python train.py --d_model=384 --head_dim=64 --d_mlp=768 --norm="rmsnorm" --init="trunc" --init_std_qkv=0.0236 --init_std_up=0.0236 --batch_tokens=131072
Each number is 50 + 12 x the weight over its row's rms, rounded and kept within 0 to 99. Layers, rows and columns count from 0. The size before them is the row's rms in percent of the matrix's.

# layer 4 MLP down (transposed), 768x384, rms 0.137, rows 406-428, columns 288-335
101:45 37 45 57 44 71 76 44 63 61 60 45 43 44 55 50 54 37 51 52 56 49 45 53 60 35 66 55 48 23 56 60 39 32 70 45 38 39 51 39 58 10 44 50 62 49 49 50
099:56 75 52 48 31 31 39 39 43 40 56 58 54 42 61 36 37 61 42 54 67 32 60 39 62 39 39 50 52 71 38 51 44 43 35 37 65 38 52 41 48 55 49 39 30 54 60 44
096:41 69 48 60 55 57 55 52 50 51 53 57 46 48 50 55 42 52 40 63 68 30 53 37 46 53 45 34 47 63 59 63 71 75 70 51 66 44 45 31 41 49 60 72 40 49 53 45
101:52 56 51 52 55 54 37 50 52 48 31 72 28 50 48 78 46 50 58 52 42 33 24 60 66 43 53 69 65 47 67 37 53 61 68 65 23 63 45 51 63 22 52 50 52 52 33 59
096:41 34 34 31 35 56 70 51 74 58 44 46 58 61 61 35 53 31 47 50 27 48 43 58 75 66 60 46 50 74 34 51 67 52 37 60 29 59 56 61 60 58 49 67 43 54 56 50
097:44 50 70 36 39 49 45 54 57 25 44 58 33 53 46 38 36 39 36 59 45 52 67 48 39 31 49 46 53 39 67 77 53 39 65 54 69 44 31 36 35 24 44 52 52 20 56 53
102:46 53 68 45 41 45 49 59 34 35 38 47 47 49 32 27 59 32 49 57 51 56 43 50 45 37 73 43 35 49 43 38 58 50 51 70 62 57 44 54 46 40 43 51 48 52 52 62
093:49 38 36 39 43 37 78 54 31 52 51 41 50 62 51 33 40 27 43 37 40 41 56 62 65 44 52 41 43 60 57 57 33 51 63 32 58 49 54 61 08 35 38 40 56 55 38 60
096:63 50 46 43 51 43 65 59 56 38 39 74 74 51 66 62 53 58 61 48 47 37 62 69 53 63 52 44 37 53 54 55 34 43 42 39 43 48 28 57 32 46 46 55 72 39 32 43
100:45 67 73 63 60 37 60 48 47 39 30 39 53 53 51 65 65 61 50 53 52 78 30 57 35 54 34 57 40 69 52 63 52 45 53 59 56 55 47 50 40 64 60 53 37 47 58 83
104:53 77 46 38 73 58 24 66 64 54 67 64 59 33 55 78 47 66 61 57 54 53 65 58 33 44 64 39 54 69 49 59 29 55 65 65 27 50 49 40 57 60 50 51 42 68 65 63
104:47 64 82 52 53 63 49 62 38 32 61 74 52 48 51 31 46 43 37 46 39 62 54 72 53 70 46 46 78 54 40 47 71 30 57 36 48 60 50 49 48 75 55 51 69 50 70 58
098:38 37 73 63 34 44 57 39 48 54 50 50 40 60 58 50 27 17 55 54 54 61 40 47 53 41 59 65 27 41 42 63 55 55 53 47 25 32 27 51 30 53 41 52 57 69 54 39
114:59 80 54 67 54 48 53 49 54 41 39 60 31 52 31 62 10 52 61 59 54 30 37 51 64 60 43 51 52 43 65 42 58 48 59 35 26 28 41 39 47 52 55 46 35 51 42 33
100:60 33 42 55 87 31 41 77 65 47 53 62 58 55 30 38 57 54 48 39 70 38 78 47 52 55 60 52 53 47 44 60 66 45 57 56 69 56 47 37 59 48 29 45 73 46 64 52
100:48 29 59 77 27 36 84 70 63 59 66 58 57 61 37 64 44 38 49 68 41 42 48 48 44 56 32 51 49 52 39 49 53 49 68 38 19 44 45 35 31 57 66 62 61 49 40 63
096:52 48 61 44 61 48 63 71 67 66 49 31 56 51 57 76 43 57 47 42 52 32 53 62 71 37 42 44 56 51 62 39 41 59 35 37 37 54 57 45 62 29 41 48 44 54 51 51
100:45 52 65 43 41 39 49 22 56 60 34 58 70 42 55 62 64 70 43 54 42 49 46 47 50 67 51 37 43 37 49 64 67 23 54 33 21 52 68 65 46 55 49 42 54 55 46 53
097:42 43 33 34 68 31 67 35 56 26 58 30 40 27 38 38 60 41 47 54 63 63 47 36 46 55 39 54 56 59 63 76 28 70 68 41 68 60 39 26 64 42 74 49 36 66 42 64
104:62 64 50 64 49 60 42 47 28 52 61 65 54 52 69 57 73 40 53 44 44 70 67 78 42 69 45 65 46 44 48 47 59 55 53 48 47 61 51 47 34 21 50 62 53 30 46 46
102:32 38 60 38 41 30 37 69 43 33 56 37 57 38 62 57 48 47 34 49 26 42 39 64 33 59 56 39 32 47 55 43 61 45 37 62 49 55 53 55 42 42 40 40 37 35 70 45
101:31 44 52 65 46 47 56 69 62 57 41 62 51 64 49 47 40 66 61 41 49 51 38 63 49 49 71 65 35 47 51 52 44 36 29 44 64 53 60 35 58 58 55 59 60 35 46 74
096:58 44 60 48 36 22 54 45 48 54 27 38 42 67 67 38 94 52 59 68 44 61 65 44 39 56 43 64 51 57 69 46 34 63 65 48 54 59 23 48 46 65 55 43 40 37 69 35
# layer 4 MLP gate, 768x384, rms 0.0997, rows 407-429, columns 288-335
099:38 40 62 55 65 69 57 63 58 43 57 37 46 42 46 29 51 53 47 35 28 84 38 60 50 53 63 30 45 36 63 62 44 67 46 36 52 50 44 64 58 52 64 25 48 75 46 58
095:50 18 75 46 44 28 43 64 51 36 45 54 66 69 53 46 40 51 47 48 58 46 40 68 66 64 43 56 44 44 40 55 49 59 61 65 42 39 54 35 46 53 52 51 63 36 50 47
100:53 54 55 59 57 50 40 53 47 46 41 58 58 59 43 57 52 56 42 44 42 55 60 38 49 20 43 42 32 50 72 52 65 42 39 43 46 75 52 42 16 43 63 75 54 35 57 49
102:39 47 49 36 30 51 50 48 46 39 72 39 26 36 61 51 40 61 62 48 65 56 57 39 43 56 36 46 53 46 56 51 49 25 68 38 55 51 49 47 60 45 54 45 37 57 56 33
104:47 29 44 31 35 46 30 66 35 40 64 55 53 45 69 36 60 52 48 42 35 32 62 51 64 50 42 42 43 35 36 41 42 62 49 39 35 67 55 51 39 63 49 39 45 40 33 45
102:57 38 64 50 63 44 42 49 52 50 42 80 63 60 67 57 60 35 56 28 51 49 59 53 70 63 52 67 19 43 72 62 44 54 49 38 59 52 55 44 57 45 74 30 55 53 59 63
097:56 50 40 54 32 48 76 53 62 53 57 39 37 58 60 31 39 52 54 66 55 70 43 40 53 38 53 44 43 64 58 51 38 41 45 26 47 51 66 60 49 64 55 33 49 47 54 46
097:36 51 24 40 43 50 61 53 52 44 59 42 79 72 38 59 52 51 47 53 39 40 42 24 53 45 59 30 73 27 41 36 39 55 56 57 32 64 54 34 52 44 60 59 41 45 61 50
098:30 22 36 49 45 49 43 48 63 58 30 80 56 35 43 43 37 32 25 48 26 68 60 71 47 72 46 36 42 42 40 47 37 38 49 61 47 23 50 48 52 60 61 55 34 44 64 40
102:64 54 50 21 39 45 46 71 41 35 67 64 55 34 43 39 60 53 53 56 49 47 47 42 62 54 33 59 31 30 47 38 71 39 59 53 34 50 44 65 27 38 41 48 59 41 50 51
101:50 38 74 40 61 69 61 65 48 54 48 56 51 47 34 56 34 42 31 53 48 39 63 48 65 71 34 32 36 56 52 32 45 38 60 72 51 58 53 49 58 59 61 70 50 55 62 55
100:28 54 54 55 70 52 54 44 66 62 63 27 37 38 52 52 56 68 52 54 44 48 56 63 46 57 51 58 50 64 54 60 47 28 50 54 42 48 44 62 65 56 35 42 59 41 34 37
129:46 68 48 58 49 52 56 59 39 75 31 62 40 56 35 28 40 49 85 39 42 46 54 57 51 47 65 43 61 75 68 50 62 45 47 60 54 52 32 45 28 58 41 37 53 31 28 57
095:53 52 71 34 63 42 66 41 58 44 56 64 44 69 56 35 46 39 28 69 49 50 56 40 40 66 62 61 45 41 31 18 48 71 41 42 39 47 57 59 51 71 67 59 51 49 41 46
097:74 34 50 56 37 30 61 60 64 79 50 51 54 49 40 33 45 49 48 70 51 48 35 30 53 46 54 42 52 53 46 54 37 59 37 33 52 54 32 64 44 52 52 54 51 48 62 67
099:49 58 41 45 58 68 48 54 37 57 30 48 69 44 54 59 44 65 58 49 58 57 40 52 55 59 57 35 25 59 48 40 44 44 43 53 64 36 65 46 23 59 61 44 52 23 51 16
104:21 51 21 70 55 57 45 53 44 65 55 47 65 31 44 48 44 50 54 46 50 37 51 52 42 54 48 53 39 41 36 55 55 27 62 38 82 59 60 34 64 36 47 52 60 56 44 33
096:32 68 44 35 54 50 43 46 39 49 58 47 49 28 58 52 45 57 18 46 58 50 53 70 41 36 46 56 59 47 60 58 65 45 49 57 52 49 64 56 53 32 63 59 39 36 55 59
095:67 52 59 43 54 34 68 68 48 55 53 42 52 49 58 29 73 42 37 33 38 49 51 44 50 61 60 43 57 55 64 42 51 46 36 40 46 44 45 41 53 76 44 40 55 47 56 52
096:78 52 25 65 54 43 70 39 59 68 31 57 29 67 27 62 59 55 40 61 49 56 55 70 41 69 48 59 62 43 44 61 39 82 43 51 50 45 58 53 70 41 60 41 58 61 44 49
098:56 42 26 46 59 49 39 60 43 68 32 51 55 43 61 49 61 54 45 53 74 32 70 49 60 43 56 44 75 38 35 44 56 34 47 55 71 49 50 40 61 49 33 51 35 45 55 53
098:54 58 56 47 58 45 67 57 40 39 46 52 60 30 34 45 64 50 59 40 60 34 35 69 56 70 39 40 58 43 36 53 52 29 55 41 47 40 43 41 38 50 46 54 43 47 66 43
104:60 45 58 62 53 54 46 55 63 59 40 60 57 43 49 37 60 26 38 47 46 40 18 62 47 47 68 36 34 48 39 44 52 70 47 51 13 63 65 53 72 56 68 35 63 47 63 45
# layer 4 MLP up, 768x384, rms 0.105, rows 407-428, columns 288-335
099:72 36 43 36 39 46 62 70 65 42 43 52 38 59 48 35 43 52 41 33 36 46 38 56 62 61 34 60 46 42 61 51 59 59 31 53 41 46 43 44 35 47 37 29 54 58 46 57
091:60 54 51 41 45 49 64 52 50 51 63 76 46 51 46 60 49 37 51 64 34 41 53 55 82 46 41 60 46 34 59 43 56 51 60 61 60 39 50 43 64 56 37 56 48 56 40 34
101:57 46 41 41 57 66 39 28 42 46 61 48 46 60 52 37 57 36 41 52 54 67 54 75 53 37 44 37 39 55 55 47 40 57 60 25 53 45 44 38 29 34 51 31 49 62 54 71
097:73 67 63 38 51 33 44 66 46 54 75 50 34 70 41 51 23 50 59 33 51 37 49 53 31 44 51 36 53 36 57 60 46 69 83 44 30 44 36 49 58 55 47 49 41 52 48 52
098:62 40 61 58 39 53 36 60 52 51 34 58 27 67 63 46 61 72 74 42 44 48 52 46 66 60 57 38 64 53 34 61 44 61 53 30 58 39 57 53 62 52 42 35 37 61 44 50
101:62 42 49 47 73 49 54 55 50 30 41 53 44 59 49 49 23 47 59 38 48 28 55 41 35 44 46 44 37 51 50 45 54 48 19 41 63 50 57 40 32 34 60 43 50 59 74 59
096:71 58 54 45 56 77 43 56 51 65 46 48 38 46 51 67 69 32 47 63 46 47 51 48 34 57 61 73 48 41 48 31 65 56 46 39 55 53 29 40 57 20 55 53 57 39 42 49
098:46 53 42 36 56 59 39 47 55 59 58 51 43 55 30 54 53 42 42 52 71 53 39 72 62 43 49 50 48 60 23 52 47 57 34 46 69 51 49 65 21 46 63 33 55 46 53 54
096:49 52 30 60 41 54 52 43 17 74 59 37 63 49 55 53 49 42 48 66 57 33 72 62 16 69 49 62 34 28 53 25 44 37 63 60 46 61 68 42 67 67 46 29 50 70 47 30
097:44 32 42 71 37 65 56 71 53 50 41 63 40 57 41 37 48 49 63 43 36 40 43 29 32 23 37 44 48 52 72 31 56 52 46 39 61 64 61 48 57 57 66 32 36 27 64 54
098:57 47 22 61 49 43 55 42 56 45 47 59 55 76 52 22 62 56 52 65 55 50 55 36 36 49 60 53 50 48 80 55 46 37 48 28 44 64 57 52 52 38 61 55 59 63 33 38
093:58 49 52 61 61 42 48 56 64 53 50 53 53 39 62 39 57 68 52 70 52 30 51 31 42 54 47 44 46 47 62 28 71 63 33 67 44 54 37 52 45 61 66 28 56 71 42 62
267:54 79 53 64 50 46 53 61 37 51 41 57 26 60 50 33 24 49 78 58 53 35 61 56 52 58 61 35 60 50 80 37 58 48 53 53 58 46 47 48 29 45 61 45 40 32 34 55
098:63 55 35 73 52 51 29 26 52 31 64 60 58 39 45 76 47 73 66 68 55 46 51 52 57 51 39 59 47 35 42 65 26 58 41 35 62 60 64 56 59 66 26 43 56 78 47 60
097:32 50 41 41 42 64 59 56 33 38 37 50 49 51 44 74 63 40 43 50 50 68 58 70 46 71 55 60 48 47 43 25 58 48 66 53 27 52 52 59 45 70 67 53 66 36 44 52
098:29 40 59 36 18 41 49 46 46 60 53 40 43 41 32 54 52 43 60 52 59 49 63 37 54 39 34 61 49 61 50 49 38 67 54 28 62 60 42 66 52 70 56 56 63 29 41 57
103:45 57 47 44 39 46 24 60 62 57 68 51 46 65 78 52 43 32 57 45 68 59 49 55 42 58 43 65 29 43 49 63 58 35 48 29 36 18 36 21 55 64 56 35 54 42 56 55
095:51 66 58 70 40 40 52 58 52 44 43 26 68 47 44 65 56 60 72 30 41 39 23 51 69 60 47 32 47 31 41 56 50 55 33 54 47 45 69 75 43 55 39 62 47 49 51 55
099:48 38 57 35 79 29 51 41 31 35 59 47 62 49 27 50 58 48 53 43 56 38 53 43 62 64 41 44 36 47 51 24 46 69 58 33 47 14 41 64 51 57 62 53 39 69 46 64
105:59 46 21 60 62 31 46 51 57 67 39 65 31 60 40 60 68 59 47 31 51 66 40 51 43 75 54 51 29 73 63 38 48 57 47 48 52 44 54 50 41 55 35 53 45 44 64 31
104:62 61 52 54 51 59 60 36 38 60 60 41 53 34 41 24 62 63 59 63 36 46 52 44 55 39 71 28 50 54 41 53 54 56 47 36 48 70 59 82 51 41 32 52 33 47 40 50
098:25 69 57 64 58 44 53 40 53 62 48 43 59 77 57 99 42 33 56 60 52 56 55 38 44 43 31 42 45 51 59 46 38 54 46 49 48 63 58 51 60 19 50 37 42 45 54 42